Part of a small language model's weights.
Architecture: rotary positions, no biases in attention or MLP, untied embeddings.
Training: a variant of SOAP for these matrices, 4844 steps.
Each number is 128 + 32 x the weight over its row's rms, rounded and kept within 0 to 255. Layers, rows and columns count from 0. Numbers have three digits each. The size before them is the row's rms in percent of the matrix's.

# q: layer 11 attention query, 256x256, rms 0.0351, rows 53-63, columns 0-255
# k: layer 11 attention key, 256x256, rms 0.0351, rows 53-63, columns 0-255
# v: layer 11 attention value, 256x256, rms 0.0353, rows 0-15, columns 0-255
# o: layer 11 attention output (transposed), 256x256, rms 0.0436, rows 0-15, columns 0-255
q53 100:147195137129123162152115090177112153089099172117127140148099113167116134121112163153088109090104084150154115146119060123122164104098110101157162172105201147158140089181083174132120061113093129133170135128135155087164130148128158144185163174062147121138133145171135168143151145115153141133102085164073121122057100126070084114140133175115170167105141138070161120159169068093045161108119154132117148120154188119121162169102124148147080101084076131155165128121120170065118109154089087096114157137144146156151093170136159161094063151088156168202068154141164150141102156091087118191126117097150147140091112153092138107086163134095133119094209078126079194095169145180115104117129130182146136102116102177102122076151151118199118111129105134146109136130168099184136106154131110
k53 098:108130080104063158154127148060133106158110113096149088087114090179112124097159174139130127083135096104115084130126131091144137128129127149149160171071141056132202104178061128123136142134162149126118141148106083084162161081135128098151131132097089123163093144111124142116100133126122124171188147096159013131082168161090162123121163125125166179140074063132148148103097092105140091105107126135145120169145145102115140103149129090144185111112173087084161128093095121127116101067122078104186117154084138110125153092127146109144106184127156085118135111149157135123023131091131111189146181137078090132131126083184091179070178056111163133128138102150140150145120154138090113146079153143068085168149157089136102073147156144192085135142150138137152081107104101150094178153095173
q54 095:101163133177108151104119081143104102154147060171070150110145138154146118093096180109068160123158169123146132098133139117149121183111124091183149118094072193150188125134186102082181122138144065075120116145147145133185167128208084099136108095112159097102077115095110161125131133078156167121144152139172125148097129125124117140131096139130121151170169129115136150156133104098100099099140129136165149137178148129139163188162144118142191128104106109135187095099143141116150159116110095151158111112125124168144150117112135126119193059133139157124161166097077183090161094140134139111123104098090096140115067044131113129172109151075098101181044072111128145128126158135084098110169100168126110086107179067139111149135135177157073032147088181111163119081118104187050133133128117
k54 096:112141119139153112102154138129112104175139151146117081081106125149111177089133123118135119132116154150209061085113081086119139112124121060198064127111081117105213092178149120088130138142120116068125110067145037126098143146165189145173131217121146086109153060132116164145142101098129115156150115156150156162154143097168115126135084130083123177109177120151137120103111098159081169191090158112132114090135190158125188144076146100141167150110117080088153113118116119071136146110082047173174180102139123095118082117159122170178111151140171139141115148145127106162104129097180150098110160163154144120191107124103110137153157116084175076116111122110106158148143110175103145117141148122184107117154122104139189079163139165174127055111109132145163161123133168087134137076152080
q55 092:134099159084134096141185137135124126101106083103080126142091122057094162119135107079118103138159195213141166167083133121130163136163128165104080125148173181128159111124163043141138176136091124118140149089033087116056142138101105161158112148117097151183164155154150128073118119132105125142115102205144186155075136122123141187166157202111133114140147119096144117118092078157186146156136130177065124145145116164066095011098102115109135142104149120137150120132092125132119157110146171161129130140159113108107150161181097135162176107152143147149106121136145135094126138135132103090138190101106136105128168161148119132113094121095115161109112109107107127110102141120112152090178119139154101128110132076132108126154147113189163178160130065076086037049111153140106105081089105
k55 100:126130200098144137126128153095160165155121153102140163200171156018086121132081107149143135102119100155082071152124110143077067140136123160083140088088094114115089106142133139154139112138146165122122177127088129137149186149110117127124149132165146154133159110124165135142136164172128141091119123133184143127130136124103132160106168150116099154154101139103141069134169113087138158122147154153102131180186173127111171095102166086148112133059145111105130107161086101102082164126241167194130150121166056176215206189102154133102171100132064159086150153160138118104186178172194152115125119180062133068140101134117167121124127130132194171132100121112147170122143129100153147142115172150161107133193091128088161172091139135125111133165156120127171103091136139107113121123160158
q56 092:129089164154128120174116055135149100149161089139114057135177124187146140095122181144150191090143104088119142148114148182178146070112176092137067088135125179146142131132129099091101130098142118118103144201091116122152124055127125073178124082149130137170100172148143128137104086182133105099096133172095085117104105139078174182121146118126149074126127124154084166112147168114152140132200174111127183103118091139094145143097117103101087150122110106155142133127164124127140130084112194127109196126166159143097075077133125151073082112097149148128137170199154108112165167116213177112152109099147086179128141075125136136106125120147147163180161148161091125148106111165144120134121114130193148111160155155100114085060073174136138079105061171099053142088120102091091124126153105
k56 095:102056097162144116129087104099142111148213167110141148168135172081081135092153124123107145164096180120060118184152161131134145154151094153167154107114159155164089156136147116141110136138155109142115129075126121176157143113132148112162107102060131080139119148093154161068138073089205075146117126113094168167138144113091120116144107125108129119161138114093136140140173171108146095125118169156184156126136159161124164102106156132115110104179098131091134117108157123102104109085107200167099129134088188121163119142156089105104071177043133144110131123162124108167085139188191094159116106131194091145212131120156202173195149091165112152079207162138106140159094122152175156091079107061168095164108176069099139138117103104128144108167109115107142117090136119092102084140099139
q57 097:112101054130222169144158117109115107169100152130166124152150151151127169109120114119161110166161156113162140109138095064106105121146168093111122166116089137139150129149049134098112110139180059120159117136081064111118086194176155164105139136092056122111095092126113111123171204083154114148160156090111158167110091137130120160103095088108107102143099122077091122107155125114133138137124221093094125104137095176168149129141133104077127198133083100102093141153170168126161136174123113129082124111139064110078103155140100159096114073089113140185143149107119179120111115136097149150138144107110060163200096145100105132126125141122090159104087163097156152175131162141115064154099124103128155163081165086100176167149105126101131122145159149197076110180160070093128075133190146
k57 096:171117130062124124096166161124082150080127092168080076126194052125130108135090115205145138146164162116103109116168080151121126166151169122152137104118143119102132088147084092140167118174110116082122115146102075074140103135141126088135103089150082125102156017152142167141148184081134057118171103184123136119163088114135144119181133094118106105072133144083093127139204159176144113125158122149128147094128152137179117158136109095105148134166155096137090152153111125149145099158150183146101082099039159125088112112100105129153101107138126089143167119121099176113120142092203110189208144136119120116126079153188136093164128159105094138112106118119103134132200125122088177138103128096155102113103115178138164082097104111170119081150127187165121119158157154089139041112132091
q58 093:097140104144158123169141142082099112098150121131092103095118140111138135158140123100098132056101103133161113100135089130092132188122149124100153148093027114175129117134175096146122151149142126137129153130152140171135113125110117093132119133095134141150125147150122145139131090050102152166086178117108174121120137150110102185114132090069088076120176159144168081119082128154105105173136122140088192137100090186075093185182178146140129110110119141159155122073190135166160170149125081123094170139141141097081125128085136127170130123162138086131091134110165099131111165123188170155118092163151107142079108144170156143157108146165083080132164087107165153175141180191126121123189116077079110188113165141010211126128087085133133119154089075107097121065175179137184112117119156
k58 086:106088096120162123157098137156146126191153142174101111175141170198027106088135132092092131085129135116164084090136141152134073089170071117125206118158108150138133108120175201150098189129138157075114086183142167158110107085110148201117134145149164112083151105133146153117123173083176150097103123114145112091146110108175143118126121121100114095070134156173144165149115147123102158156124087088069120154210072125133100173145068158120093043160120086116133139136155143159112111127133085110123110147111146079113116131136174129136075135174129149082074138112079101175147104151158115180103111153086122142098128102131057102151150126129088135118179097092109093081106128193128154183173173162091142078055133134128165111119135122091137092134174118127146079152155142125169144089149147
q59 098:156118166071067083158119095114144108132117097161062096180106112137092174172086103133144127123069129152153118123209111131122152130092109096109145113140133126068084117141160132126080126123170159104144131160091114106102103077045083114128075162135069157095171135109116093097154184132082138102130101132143135137135111130166123113100123109113113061111147130113105146052079164153111100160139090111034184134179152138090147096191125111132161106134092129163089149140111130148147114121077087140092066119182196177116123169096156134155159133181094168157156096121164171126176131130147161111088097152195158101205126188116120150096124065087168112163199102103152147159130166147135151149186161179124128146132140153106160167157082141155152124124109158108155166117065119095112109152090143
k59 101:137158145073074062160121137120112097114131139174103099195154159162087103174102161164134128113121141121097092114131131132123135064113085161123107106111088106151136131168153125137132106079113103104119095106170112151076134079142149130124136120105145154104122081075184088096214120087102050135120105084119165151115114189152135129131133172178067167100139094100138177143134164094203102143119139107060127115127130177147102093098099164174106119185144144119155168142106116125067110158109143106152132110131130124148156125111128095117103127137115105148132033083124156131138105118167097130122035083157115180225085116083154147129100079103115110115091096136151134126102183157103097200149116190145147158095130170118141127116140102146097136145150104138167050172145192172075112085196134
q60 099:108133122164093071164165079141130119138077127111094095153142149119110119092097200151150146135142140119114133136122098124101118165121169125170070121186135109117090094115142134127160179119115167161171146141125097112089114147124127144117180120145070109168168097141133106090105159079127149094065044147110091117057163154135110076181094105186090165096155106163143127111117119151063122188195110110072155110126122205098202144095092144113131075120097118202154090136170158152174178182141128117118101138136140138139051182182153147119106099153176091168089139112113113087094171140123107126110143092127164072143091124101110122147147149085142125151163165147153156100173021155138138120172073137157149225113164138123119113164137135123117128114124162105141126104140109159140079102078166
k60 096:088115087131050127123126151129074107165146147103128087141166124127121128066126125183082174088119131094128138145151140126103060104104081093127101110085162084137061083096066134126118190102157084136139099129162119119124133069110081140163101139160120097128132113105162110102167146105083091120082094153179180140114148109124153107114203155124174150150070079138080124128092139038138177151130160188119107147143118111180124191141125074096144171137142131144129136145153111151114122170093153183140132140097104153191162159176158121107104149103114120073085101199100145134105068109155174171122165147165201100136136073120136136142142113208093071130142159136124111154118180159106189189107131102140147117140103050144083121144143116099099153098134094116066095118097155149078170129124158
q61 093:088155128136143110179151150095129124186140118139169135156174072169125081047163112164095171100214135132147143076159163125105067180214135116130092077094090101137101157081120153131075138102156218092105128119157171131170103184201081145119112152129099108146161090143134121149051162098124148140096107156163066147076158084094156174136140112085135134117126138154190163166166139106184052122116112102097112121152123128127103095113133119110130120181078105153153116130111071154146088212037178119128150100145155139133131093155127129116073085173096115107147154149129115127155115048073106109144104124139134143146117199112138125125116128126143090128161130128149113103172164119133132157081110133152128144080182127147181146161115159108167148147151121121134174148094086136155094150141113
k61 094:107089137161167075130114153119080116140146087057118120112156133128119051092091115118090141133179189162136116100128151106070121140115119050149109052138153118161174161112131136161112150119164075071100117091099108130207072143175094110138130124172115123080139172148118152109148144145121101133157134157078083153150187132115172118121138146088151182143137110177127073124200146138151082105177097107099149088087097107119116111128105087051076135151146163167223118153122136171102141165115198173131081112168077112099156102087175124131118185110219097098152138112159187147104145136131118110124095132171109103173134139126139133208160098079120113130103126089112085169124163098128151156102146153072122179150142171142091123144093131137164117148075140104090097129096123131080096126129119
q62 094:160078153163102128112127125179162154149197134100137191137108041130066125110140096003146132164132086135076156146138148159127190123143148131087196129156138170172169088131091127139113131095115161099058128105140145127162175088143136123160147131130113139125146094125111136102135068111152137081126116121111078091150180137132116126116166118152127106073147145155096123098129173154116174136188172071090089129194109113166097151102125149153080152084158098132096132150170159141136127098140140098124168165171069164149078158102142123122153152048116136084113138152133172172117142115122072111143144091156135098080137106116117088098154107160145164168167139086133142181175193107146104173161103179109137108148119102138095133097067092129191113175176138161146087070063085142094125164116122
k62 098:183103097162157089100088136112106157141179173113135148116104165114086152188130153130162117128139108153158144149063182142116156132153117061181118104104128063137114088097073164090127135079205094132196114135133164166084167174130116123097155117118154078129122100136120129108106125135121156170073169155126128131187131110069119112152155141150177123109121147107137060178145149164183119124164130175139158133100165147142187111156161176103128098099127139117150108146167173109162156170102130168149122138191137138128135132076125112099016152124129153124139090141097171070129161097083131147161105124140115103091112167127142118129154154174135183091087199156129161126084156079124067217131185043127119125164126132136115131114104126144105151114104067076149075131152094176120131088188150
q63 095:143163114131137119150118155186119107153179124152090117109120061173143125162117158160134119100155131111164147124170148152096152142138162093158085138112169198182109121067141188086253117138122057117153069167096090129179131131073183130091123137151146156173101093132088135115074095143075125124141134042108149146125135089078099133121120164175111150141090184125108097122176153129154149119142110164101118078105130108080099125136146218160117136103175156174154103176132106109159102188094155082123195093135121114153112106138120121118087127152152180105137144157087150139088073121121161126157120115161150130100052060102085186088103065115117134134108099129131078061143116148129150103121091174175190128086126114145101167134078120106141156085088132114115084151122114113122132126097105
k63 095:108143128072136182105131104149122123170178145112090093067169107109081114079143142125091107117118118083194167137215181092099109160102192116182132124079131122155149127151116107130108098156117123146099151106079117099153142114131178110094092130151145086125066155138086091121062159107143101087155131095145081089100119111112121106159124099181077119175115168150118101174105077098084175063120071097130091116097124140151125094120118156108187136092116114147155130108104141128147151146082109152218102085147112123141100109066123090140111133110101127161092130141162118157103137122124192065136120168131065173108200111107180165098118170110108103082098116098101143108111146132139143153104094069124095208098058152201075205134104168115140140141141128122188136148147117082152152148174131
v0 097:145075198132194115155121109173103128165102159100141205095116120135149090171116137184100077093157140148093100144134115118121108129136185131109138129110196167140109120116155125155154087175059123135136146169132108115133161106145116110158104091087110205144117160119109115189070133097097154121132128129130082140145161118132097174175150104095090145096187111094143128174137104120106111160121115102165144150113108109145062114113132122114063098187146087137165146115166075113142091167139141099047142158163137113185139040131122184122110106109120074111129165128087118122113142040152160084119117118175121112153105142139085150102175143163106190132177148103120151175134095138135088100161154168153064140083196138182068175160119159119184086122142093120103142177154175082149123123166192
o0 100:112104133130097177098161111115171112102144155163108136170137183091110156161094121097154107212068138151109151095090121179138139102148083076161137070144076136075109117095106148117095143146118132113103148161164130130105131146106166155140163121180125084083143150137152108075139070128120128162107124090138177127145078086086133121077148161133131131113121134155112135127177102166103167132116087136118101145168177146109112066071198161136150128126067175131142135102125122130139173114053065118122149086158108137130084152173074108101176158131110157147123144156164122117115097186068102112141196078094088114164147106149090100148084166033090130184176086192118100158095099159153100188098147107114141104134112105038119145049144081129103153183109130157109097121063128110142126135115106
v1 095:143154133088076107162136120124168170170157138094176115103149135125160122114143140101157087129104111143135132119137103108088144122072196069137068159117088136172180104181133150087143099151118154136034105137186129078152211162139099131069143158119037129127188165107174114153123089105100133051170131131136124110193108119168103172092149117138103150088080123141147123141082114160131145137109097119097071104106101079167096172168094145150204102115138124097125136141132108172142085175127196162147124114125129166122130062108121146115112155134130167123170154157113220082192136111116149098131114124150155142143132114174109156133098183129107129150146152149140138087132148087091116095144086100126235154152130147154073155117152148120111180083177086101154141151148191142138170150092157
o1 100:108162137177154148157107146139149118129102076091107142127124106129092148186088106112119172108122103095121084155134146148163102111130135150158129132112151165131193172129177167096137100083100144173130147088038160110176096121105160099145136129093225099098106104113106153098137143175187042169111112131064099085111143119138142070208157130092078156067171145134145180129165099105135126081157173076069143106179129154058049134118108101118113116166076134140106086154106202168129142135083124081126114118103103135089138140199200120172086116115157174076176108162167118116098181120180135115119113137151118156134107131117126124137101123147098146164120123125139118157133096130135104146085098182144110076121121090100142111156063102135097114163163126118165127172151156123080129201124168
v2 086:120160127130126121105114109173094186132148138167096088115126177040146136154129113118113125141157111127125124091134155091148177178123186127189110135147130049168195089152145082098100145136098065168121152122086099069106112162125115142138118102115072105075111163072108144152069108166111121070135078125145156077134092118118126107130155089153126187106165071131102122136094162169130149143173118142152087141171121158170137119112105125129114116120097138105086164144119152101160109080068149186150112113096142159089104133144111173143133133097153139179120107126135122169190160150149133091137073149137127142105167151085117045159148166115152168132108221099126165146171058185093148192140164196155105162132184153146093080136144159078107156115189160058074107078135130140141123159142101
o2 097:165158166092135128179114119131165126118123108165141122073122177148093206143140145141091140163159146117132182164143140167139112105202097091135169104083135125175090173120151135148124174114133147129126116144139107174150145154109183104112105169085152149069177111165135131143143227080216118156130134081099121130133195149123124169071157116087096140112077133172140184106117151115128125146100139083102153114154106104105094132120106147082179140089122114109201191134065141157108071107151154095115175160100152093180121152098177132108064119118155129113092141153129135154187082069111121129162096103098055073082094104159106107130138097116113139138114102136126153140175115098122150125114171120112124111155102090167161176172104113161139087177130144170126096220083159111204160149138081
v3 084:079141155122088115109112138175115102103127134107144166106168126125183029157188115130123139160148062085118082187122079189111179094119152058124111106111119141092148116142088121091169029103157120141149172092130108060144168062137144204133115109102066130170089115105130099091180093132118103146110147171186117126192121150136154145111200096144127101149127095113120111103138140158178080130119106076101112106113150148137092129125181199121093142133107102132102167166109112143084182164153195135126087064124118170121147146112109088112052160057146132104130158152140113093168092104124117105169086106140120118106102128106192132128074131111104130107109164154146155131176125113156188127181121128129102094106116109079105082147086087166129126107103122192128135109062123157148101117121137
o3 089:154174127087148111166094099164181150151164102053129126146169066123103116132088078165124087137122142141132144094136129129122157092129092194102142127135136101160141141133133103126131104162148123100111104140147165129138128179104128059053127110073152077118139101125121140095093138156107109133104106052072099215116193126111189095121161125124135180073117121122128158119120129144133128103147116142116154127123138086086168167171098098065185104106119122130111126073103163117123132143079155139219126168145146117099117140155160161169160078143112084126139100106123164116139125082154159140162108120179141152151186119125129117181098162155081040141204087192109098117155173081086105174151134158118138143105154161162084159125044168087157125184138201099122170166152118166077148119087157
v4 092:089159109161103146122095167163106097076138161109096134138182165126084127134137130171104054126138103141095116180119130092112130107153153126163075085107143217129092062138101158126158177122171163116101093089120137081111083081093136071126181127137155139115144131140169184080160121090107103118145176133097113132132102146106161108147172123094125108156129105100128169166141131082170131152159139066164111107082159090069127081134089108111119158150154124120111107145136155076085146157111080131131114144130093052160162073140175119079079145131118125126130182168113151176127134153132125127133057156124109219135132107143070138159086143070074129116130111155164164160145196108167170124082096111182136169153108068133159149212123111173140052104149087104107135109114156152099141197086148
o4 099:188146153093145112126093106114089156084175178124187158189116085120154137154118160062133202134127110158146083084160163158162117129158130102135112189167144101078160150138162120145189148186141123147093185152140113138111189142191102121144170112120117080124117149131128118129107141161122165095192137104161153092142143138161066104143131157196120100091186090130162101157137166118117111100124097164158136123121109109158128165111142194134170075144136212135104110151065138170130164123152117116117167143125137193051072134051136083168180136156116113138149136136121130103121189123166152113159177120131123075145096099072080146090123153146146120142136141074107133081125147130155039145196121109091121115129121135126055079097165110160091150158129079145105165141119086078134151122160172
v5 101:113147117135073131150110191132123152129102127068179181084110151070108159110161098166100129145129172062171117129156102098132140137140143114148120131085128144164107146197121102179109116136138068112066124082087115113154096116141106148163118142043176178132137061155143023127100106192123186164134187108069168174160157177126084139089125109182119149105118185101139111148085167082120147204119148143159116082114108103128132099172100137104092118091074111168105081151149121114128120119149103080118069147107121100169100106178151150163109070073099167108140166139125189135124103129169168128173141159140172203129075090117085112084128129081133143150199120139138128112143148113098106088146140113133101122108166181118103142120116150138142093140097091114170142150144172078077092107118152
o5 108:135131192118086136134086072124111113138101133092120116175116089165103123140128104159146167019127079122096153104177059147105116161042103117130061092172161186106132105079160083112088120101140104156151075171181148102085177126126124148124173202172128107179148152133143154152159029109192148136148177149130136138104115182169099130164177114077124167173109101126098093087101134086105124047163124092119119165126154089124125141124088116149157124124174147130141127213092138107098112108144073151086129130115123123096161137104127105077193203078121138167113142125140092160104163119072110119151117112146108130101106155151151114079091167130136147133121113123108114137106072098134165149109133136127097097124091068120143072113174134118106162134139123185139139105125107134122201125098177
v6 093:115157147174160105103121167117111207146154156144101168160110191130113149159091171106083163119124143116136111121128109134105138152091126166130143165152115103115176124117170140118066069084124121132132127188066076084150107184127098104114146111100137164121150153135119137083115135157156171079109047149202106160197167140093151110159114095185044112093125123050131074125174153185093127143147108140144138081133140121139101131121149158173088144128100109124156112147152110127167138149152114072100084175123139132138106180117069113127089149108104134120156141138126172090098103088105138087186132154162174187080115100086159191114130098107071043177121123130148142160164048163132086128149141140117168145089131100204110129156071145100086159117130111202105144122099073134091111160121136
o6 102:101172144134133122158112092100132084118109141091079125098149142173173152125180141127146109168195164073097177183172070118143100118115079102143116117137165160148123138138117106094165173140194103174116145172157199149152144109120173122151099137134135059138117146163147098143199061142176173125150105109086122182142103143151160073116070147116158134177135126207062164178113112109164091045099221164091131129062138171119173157173140171088121116136123152132196179097124138136165106108105143148114137114184095140102148117139137109130135102134139110185139115152145140143138114168146114104116099105104049075162079120143095119135085097156126081124121160131101162186137111111110140120064118121133120099141112107058145105094071111109102139109167170074095117162163175140119161117088117
v7 094:081140125203143121174155124090100097147132155118100165151107122148079138196098169140171119125182086128080120121159140119141085140064181164145099074142138115070105089073107238072196180126159096124148131139085156138099136171095140100091129086173070133146175122138083124062173110077177121137171096133126132088093132078104143122108160144125158116111169091157144158139150173116162145064137111101184158158103131117125122161111144086126134075121089172063174128114174099179137150118127088105110149153086154100148165161113111148151115107138160076143122162119167159120146136139091127132122141090167087091065133181153133167094141150142081104188145087102106138156074064106077121141146076103083112107116133123158090130177135137119110156164112147078120088070136129142101093118115073
o7 098:112119104101132140145096144174157134092118166158096109113137160070175103048145136138111121181126125145154100140135150083136128138206071115085106138146142127183096181121141098134102124160089172161193177112135115105112114097168064102123079104075144075123087143152162095182124150134082119169144102172154142133100156099106128088123048123170091128119147125117124080145152128148147185154107093169137097109069130101138138111078112147128112183122142099065108082128158120132148156187160210152109107157172105097139081126108117156141088128094103118112072139071155146180156153181108162098124169135176098124162104127112136129115079091102131123157130114162155137146084167168196115139063144124137111125125089156017102094119103115119089110109156119193124159119071116188147113151180202
v8 091:190073115141130125113057141111122115102117151156109190083165186128150170157172184185114137162115119136102143113086162131084111152086176111130116097136121108091177121153105118081173137143141127160135128153087097131093156167117153121163163169156120103129135122102196102032149152101123181105113100147137094132099178105123103165127103135112111187088196140128151197111087152201109182121091081113121080114113127098143147223074171151131081135162076153112150129156070196124105105105152171117102155167107117206145099135155125143152111130127109133107170188128130150061109124191145134184133152117109139134087146089085088114108057144097152189136172146121126141125136196137128135157129147139187156156132107144113111161134140122153086161116139146103100114121123097203148141078173080
o8 104:148134145098159124172145087097126105166097128149104137126128112109130138106125154093130172070120134195121146086181066177163156136187097145110180188125146181190121100112124194178038115103069175143083091115153110145161101111140132172072116123110125111146103158113126156140141155147104058176138076073084078048126149126085149116076144098124212036119088093125153133122190157067153070175167110118115177098162078117125130139114106102107110115084140120130107135155128139148061159176128105148139105124146156060178113146103132149162129115121151161091088107136145108202108139118155096086106090154158141155112113164183118131156155130090162104109145118151153099106095131101214115147119156137135157102163132170108102090183114104141116176176125117103131119165156149140156144146123161
v9 083:100111123049131149126106218153101128161153149096117148151130143127092080104171085181117154094114170127102141111143101131100158119113148116139127169131163168170160094110122116104149093117176129155109144142102122127098101164121156149098129115156235137093029132130120104184165103133091114163131157077129180164161158064115145084116131076136121154122097058102147152059134073120138189201175107105135140095099069122111153115081093125164151157185176111031116104173111118095151157089116146186048157130118134156107083109118118115076087141176105151082140158136141118111080103157187120152175121123116128094101147135172096095128141093160133090143103188139100118073119111137077140081162077140130112128140130142138108142118128087149168129155086128111165113126147162192102100177152141
o9 086:162186154079135140191132105133139191122132111084138110074113116119148169130102141118093134077111077102100120117133167156124104137123077117104091110124109163155134121100148118065123164139178132106110165135073176140170186105165096135165150096153103151191199127075135123104149098115141076130145120105122070088154081153072146153107128153141099119098119169144162123127119118137085124137099076089087094149144220095133146162099191105133137109195131108109104112126110132157101130115160159134183152136124121086182104136184153153171159091165132110122110094123101106122156086093126072061065162144148130096193127137141159161136080126204089125123092168098180121164110194146148146133127140154140138109154132101084153107158035156115123179106175128105071157132090145075182099201078149
v10 099:104177149165096114159126147114118067158166150165144202121187156131122131126134132125136126097125120121111149169135101189093136107104150140124115175134115201157127094122135106107070099120121102146066192097136099085077121097158092123095154171173150143123164139194194142130136096141117155110131117164107130106127120096138166115093131133179132131126097147145117078161146129113134112089190121125151079119163123208130163182144105128116098153077121143194087162074142127132143127172052147076088133144097118101112154166157144121153192119105153181093160129112100177233108163086079145072131119110122087087100112104229164099149090143111146111109157113121086068085136119117140129072126150127162053120136133139084093115149113099082142103152188118110106186116139183176112156191101135
o10 097:064136070137144122088093171129120186143062088140100089185127086126169137144156088159160056135148090059144150142113104117107133103116108162163098072115090102155133117109171150156154137156110168151123163142156126120115119147120132147157070084126110107135103140108117152132115090160094176134148162127097128074177159125105090122194091133158122178107102099142120172039043107134132096179059098156129140089091173082145052116140144180097105076167126128107094169107085163148097165203143088129198127117113122164106143078093097118129089152169117162098129142179142099171100125192105141137212147086144150090125125130106105164027108131138144114130117133125156132153155136104150132133114165063068163163111113072115140121132103138130115101141116135139122127187125143104157162070159121
v11 095:139128101100121079103162130112144150131191138153122153125092135078112150103116131197093094141120052102160152127165175075148148166086068068125110135108192123105135099171092083177116128185124144117108104089174156102112154077089087132130143144122055132152104123116110066148104111145129120129092080159153101173137133119153154092152162177082130086157133221132149122082133117123136059151073126170146114141143136155148161137136078137174092104122179177151141144186184128122161131107094122126164112175101112144128105116107129117136080127149085071154122142114105139168116128088067112152126076111185141137042092087074104075135119132170107094161110097098103179101130124112099169166146132134142088191140177083142145142151178130156072166132136085115071100172065076137160110098153079
o11 098:181131164129117098188094110145133134122122092086112141187087172107140148155138133155186151105081138157099135094144066108175170154096148115123107133095154155064112104138151181069209116126108142080088153139158073084163118130164192090154133066122132151121112130143145184128161179157150151127149150125117090166083173074150124134100125090076087107084135102131076146193194171090127147120131166086123122155137110123113194154094145157118143104094178142122164138083190109126110139156155149112098158101111197073185132128132085171115147154110135144139171141095174179106081094202193128157164110128118148129125145128093164129172097127095152118114147108116161063120132145124146149132109117148123128091170054166131106109085078134134181081091093127106100183082124078095096130096065133
v12 090:143151111089130115149175120133086090149185164176134169154122110108124112107071097180096130097083145092161145062158101189118077158086110171092162148086075096159158117106141131094144108150140166105092113096134099191146103137120070113089133114088167097137103079120130120127139159125083122088110118101105109120168107174139160091136142152113099133139121156140123134109144162087192127131138153138173101107115050118085155131155106097136162099104107150118131126082159130175150181094084097110135091170130153133205126162169164108127115141075105149096178081133084145171145127134174157164141150159069134147108134126096121125150123119143131128119076128213150121126184126125119098149127111112107144116131131097111074093104190128095085087086090138138223102105161133169000102101074076
o12 101:140164145144059091101107209090123136132059172175109175129134083150153084121104081125167164158138158188112126093149161118079156150164178168111164135142153121121157100095149124051170164144104187128131085150160139108092113129140134127117111158117113066157154119093112120112122098089176145150132117094110118097107118151126101118104109094102158126170162186132129126107131128098126081085118138124148134156155188125155037121103100153180073191116188125114119117179128154124124119143231188152159103112153099155057183173055154158133156148102127146106114142083072082112119104154084067175140112146071120088111097143140156139093135194150151149150166108074079098082118095125115114119088102145106121099166123150123190132122150161136136096150169107127081123096153168106136192128078103
v13 095:094107142192167101114101130116114167077155123084087145066106143106139133193152162083110159091079139147152088161118059117129163093179115136102117151068091128152132102143189095122131088087150081134136081112117103157154164158120151118148146135138148152144129178112095116202140111127077117072111156092125098144138065162069153093105097092138100051114156127163117158096133166142068154215165124110145169095123112127127107093136125115190144160116142136163110147184130172111153152118174089140101110152126177137111143100110147052178117141166084134099168144126064166068130172159095134128156150149178133103076107096171146131096158097082138186167130089168167073167128120183143111116123147164159128171137194108151178136140108128138179149057163106109121167114110095153122116083112192
o13 099:119167101111118125120133090096147137181115114102170190194111154167142102133178161082117095124118102109111163127137130122190138097124160146144115127201166071072191136108120098192122168146147084116113153189099169144191100098126119155124172141233100111154091109143125119143200163109145118095121119169141081202111162186104074103183155169109131165170108131165135121139126095066124087071098113145125130118152133084080143181163187106144108133145087153107193109106126083145169131161133169107134160147126138089111102146172085116083180107196087121154141145182133095151099130069142138084117091093089114106204126141107114072105112104194109151126115120093099199124165160116164158135130107105109119118107122115139183131173150112149079137137095161151110126091157128092084108133105112
v14 087:129144184127083110169134119158119147141124123119115144155103107099125207147070109144160075124158100142075142103127132140140151160102161109094182114150121149183107168103139108137175126140101117175101070098134169130099234122100147100159121084105084139161094137095132099141096122147170114198128167150170158167124135157187144089094118150152114112057125082125123169123100062098112132089128161086126110158120140176140108091117120183109156086136177087187172157129149098133152141063170103144133136152172126167158135123144137150123154111073114124146166143163177159121170103082117147161150136136169098134124159126152099166115140186110127092082191031084174115061133161085135147132142092134112079119156111107155161156102163109046122123174116201184109158053142104093140114185153140
o14 096:068100095140100118139144210081125123105125095107099056131094100140093124118139119098113083137120099189188120138181107139100136160098099149127068094135151116196161160172118099145092103082118128091146232125159148098175049138141064162083150133131162170110140179101130108140140096107214151119118137128140090077092092091104074160088133087101135162111177170095161119122134163130131163121091113112085137170166095100137165137113089092077148106098165122079144078127153147085135118149137045118091122132167096166093161148135112173146100102086130144143134146138152127142140099102091124107089123133109092131062142109134097118104062133168133162118093039156115128151091152159148124182127151066132136151065160115153104117161072109145126094108118119127177134177110077151081120125162074
v15 088:098122139054120163094156087120147077194098084103122104107128117146138112179097116125087140101135125170175130076122118138194141088162125148143070081220119098159142057124140142147095167135139140132122161106116099168195118148095105074126114091118113086170122164104088105176126127144150146095048156179153173123144096124103156104092124118152131079110120105121112112160045171161126096096105159163081119154101128111172128111111120085137083133149112106050168126104116150094126110145143040105119151098154091110117125165150119124195125176149173067211173133087144128137105163088169114130136095080087131100148165101107151180114123115101155075074115120104159128110112140101137137123129110147058138134166157139102146130108129143159159175089132181173119186042112088100113114146179095
o15 096:094110120107108117113122182111120206103131173116134125091118085128121186088182146085092167109098159113098143118113210114096098115126073130138094137071140104106068103135107073156170142125112127121082131097158050124174115090099149143107112142067075086075042080145126139137154112112153143148177122155153152159178145118148077141155144136098092138107112095175158094119118151147126213155156129214103130175117141136155115144123122114100169144124173132154160196083108080065184078133122088118102133106168158101178105085111135069098086102110051117059106058152150110117149097071132119167156177107122124128155126134133132134133098089143072159096141115087126156129127115102113153107148127132140147135139172139197167166148161129128126127151058120078119114141096128175181158174145144